config.toml
num_hidden_layers = 10
hidden_size = 128
num_attention_heads = 2
num_key_value_heads = 2
head_dim = 64
intermediate_size = 512
vocab_size = 657
hidden_act = "relu"
norm = "rmsnorm"
norm_place = "pre"
norm_eps = 1e-05
positions = "rope"
rope_theta = 10000.0
rope_fraction = 0.25
qk_norm = false
attn_scale = 0.125
bias = "all"
tie_word_embeddings = false
parallel_block = true
init = "normal"
init_std_qkv = 0.0453
init_std_o = 0.0
init_std_up = 0.0453
init_std_down = 0.0
optimizer = "muon_variant"
learning_rate = 0.0074
beta1 = 0.95
weight_decay = 0.015
lr_head = 0.0229
max_grad_norm = 1.0
warmup_steps = 200
schedule = "wsd"
decay_fraction = 0.898
decay_shape = "linear"
final_lr_fraction = 0.0
batch_tokens = 16384
max_seq_len = 512
doc_mask = true
z_loss = 0.0001
train_tokens = 116800000
max_steps = 7129
dataset = "wikipedia_en"
Each number is 500 + 50 x the weight over the matrix's rms, rounded and kept within 0 to 999. Layers, rows and columns count from 0. Numbers have three digits each.

# up: layer 2 MLP up, 512x128, rms 0.236, rows 108-127, columns 0-63
# down: layer 2 MLP down (transposed), 512x128, rms 0.0947, rows 108-127, columns 0-63
up108:446470502559528469584490601580489527433517431507527460530493596562505518548481568499449494508555489472519508463505505476471490470507505491533522504515453527552551557538535514521555502450488463
down108:640440459579534470592510527628579484489489401495479448394530485381507512527437421532574487479641636519537439391470615431507479526597478489580502590557423461514434472475512552542608440426444500
up109:556563469524572564536522434469480549535424523537506589517553427488525525483510511470425460396535489481464422502502480496518512501566478505496427349530469583488472547380501383570550628366478506
down109:640531441466528511592470373587478446527517592533423457419532501473565429490440491383497441484548532565585495540468638456413463614494523511498393650483482646481490620602518469457431658496520505
up110:476494542524422482488488496451485493459539499544521585517451493501531464517566548433416513576424460485447475482525578519511438439502482581542442494441502478563412569506508432503501532506572470
down110:416491438526445457510541504485453442343439356540522567560478443538539486453515508657513429414460482419448553526555501491452514530581609490493551503487547521462440502566542573498438566514506456
up111:685433516451503428543458434559510442496614590464478454520517594445438485646560573501517533426411363524412568462458522364622411547652508589446436543497637525295649417478386455447424366511540516
down111:489505507483522498520528494494499488478512503486492540474489504481489502502497503514509523509512493506490505516505477489521518479485507526526495480528482509484485485505467532500492491509480496
up112:533485471468460465424560509640494481464581461489551514520503495443492517454439528481460406451517543521458474489461467595512538537543547419463476489545492416412371403496573407429489474537516461
down112:419480503510524455519561519472473501485598515507508534573472489527543489411572534556525406495437572551575367390519468572575449513497495433619472640382504567493470452433414531423511460632515496
up113:503556538525512542464458393535485571504533434548465474537517560555511511485484425570558474516542499514496489500528515552563508485508455499523535533497463554443539462478567483469529560525481503
down113:514552558552450492507455620514485614478555405492404397505463566484329519662534493439440489571522535519504559417414557503502407549385471502574416535419547642583585554629625649607429356474543470
up114:541481529549502441399504510500647563422495454553639499514428495498442517567538527426533436496568487572483538520533432490429517554459421477495423517477528433511505501456502509518449448589495457
down114:482497481507515514517494519508493503490490497516509482493514501501502502514491487508494509521487491509498491484492517511505503502496513495522504515517503490519475508509520486513492497506496527
up115:530479496463492485534560457474529535501491513506514472499476460503474512518460469502555517477519520459543630519498481507488438561536516490382507518481546559501533559507572452488527399482519416
down115:558522404514595428489522603600559520382472494422450479523541524466404449538589522503424600445457495458546529508542579479509483512479493504460542474492488544620439531660518452420440434542414432
up116:611414542473632486553491554463432473573567492505589525509504569528546432546414604583353477516524403533398595452430518492509561411518437430433431450554442472463461610490464489512402496438495409
down116:506499476488525509487503491522502473503494488509483497496484496505514515478506482504505479504506499465487485491480466504517494495461525500518478519498501476494521457507475508505505483524504521
up117:453499559492489521488561550517465421402494557475563521611543500513436522568433570515459526455575500504476515507493516490510556471470431528468526562446456567496542486507518481487568430489480425
down117:509442550647507402539375423435566556413468403451491600418455442561613453477636554499406415508614473683599470547387577579491483437505490558420592600456613543571433475508454530413578559666519548
up118:533509481524552461524469529502506573577541498547473524510547512575486467604447495480487509482486570427557554489565543474546547582542471513478474490595469455515476458491517495535532533500509472
down118:538488402506493447559449563527519448517531461463501478432544564506503513471557440509445543540561545450511508534561507626577477530515508479521553546560428517551521534600580451478544544485477534
up119:503472534573500484561505567477480534505514390555483551484450512524486543433494505563497439544520514485436474435461553492543499467551484539485540520519538484555520426510461525529512452456521473
down119:512512495422450474545429602500481428525495536552485455543511549552490452496584513386446519495452523395501438551477449544581529480419498502428426498519455527481576525507516535513418471541594504
up120:445539479491551493492472448481472518474546445466596492602434539521439574492550550516481520398476443575512491502512544499516503502457505536477524462548531526535534514573491456518500505478583492
down120:426532456449514404433431626496483508372509419488494393703437430376475631539498505440469501532542488579520527531400501538575528509549553523571548530409484383318495589580707518492410620560594566
up121:591473600509487446473527457521487530467520529495548498498473524462472508501447503549465481486502479490466627529491555449528439515551505491508538446538476555455496476474500430536560548451426513
down121:468499514546524517522521522503474488518462530520506482514496505492502497524480481506465515489502498505513504535495525442478488499511509509498442509484534452522504501538511529525467519509504484
up122:513535592590470482445517501534591494580516461480559544493572544466395453457436485587495376416470476483508520402481522495463400576560571457491421434455430528603635534451408493384456517481496519
down122:484461482508511482491474519518499517492487498503515512494514517504498524509491491497514509505506489488470503508520519504486530493508509521530513489526497515517511498482494526491516504501486502
up123:542444531547509539499467578478552497529518492600538522523514518433422457468559421519459536529501514494495412422492462448505495488443502499462486489470493482426551518483453472547483493530527513
down123:386479461504554521509472469603479424651580449529538490394527425577568491478465480475529550517527382437508534532473480501398424375459517518503514483632525510578517524605418526423533453493572501
up124:524460399453493426578539504474433544532544636550613451520562514516565518480468480559377507587478371540410522480534514568587489536556510389500474350417498557575542413476625472469504389519398504
down124:499496507494507524517486491505493476500491506499485503492498517495486510513513505495472511503483493507492491503493500493504484498533503495493503501490507501502498488513487513504500493509480490
up125:571482545543509511370520522434457499471526531432608500504457517495378538425461473487504565473536446488378503568476620485456558415562458405517436525523389530431498575413550526556471377567461485
down125:499511513500479537510513496509518513505504482532466534504507490515487501509499513493481469515473504488508494516531482497513481504512517475518496494518502472477485472554494478498503500489486507
up126:460561513539474516547470516492451462475512459519456521471522469525438479494538454476521475501489494470471497513469480551516532421536598445510534467492490453517482429514509450417464467534421499
down126:399526421496535465419471375449507442413535555535454415473609562480485505322465451636468518553473623412499349376493548486560507427478470616509581555544488623481481548592602451649392671538557386
up127:451577504504469484511479517585482558541484516463531485509501546466489555546499582529468475459526478494533494493453439572503569503443489562518460374485533522425525511525525502549574443502492440
down127:531499445518448615498510411597463438494492539508382386520467426527425488551583414505465601536348442350425471649487448448514508430488504403559566505532448591513558502484405577561558462476638408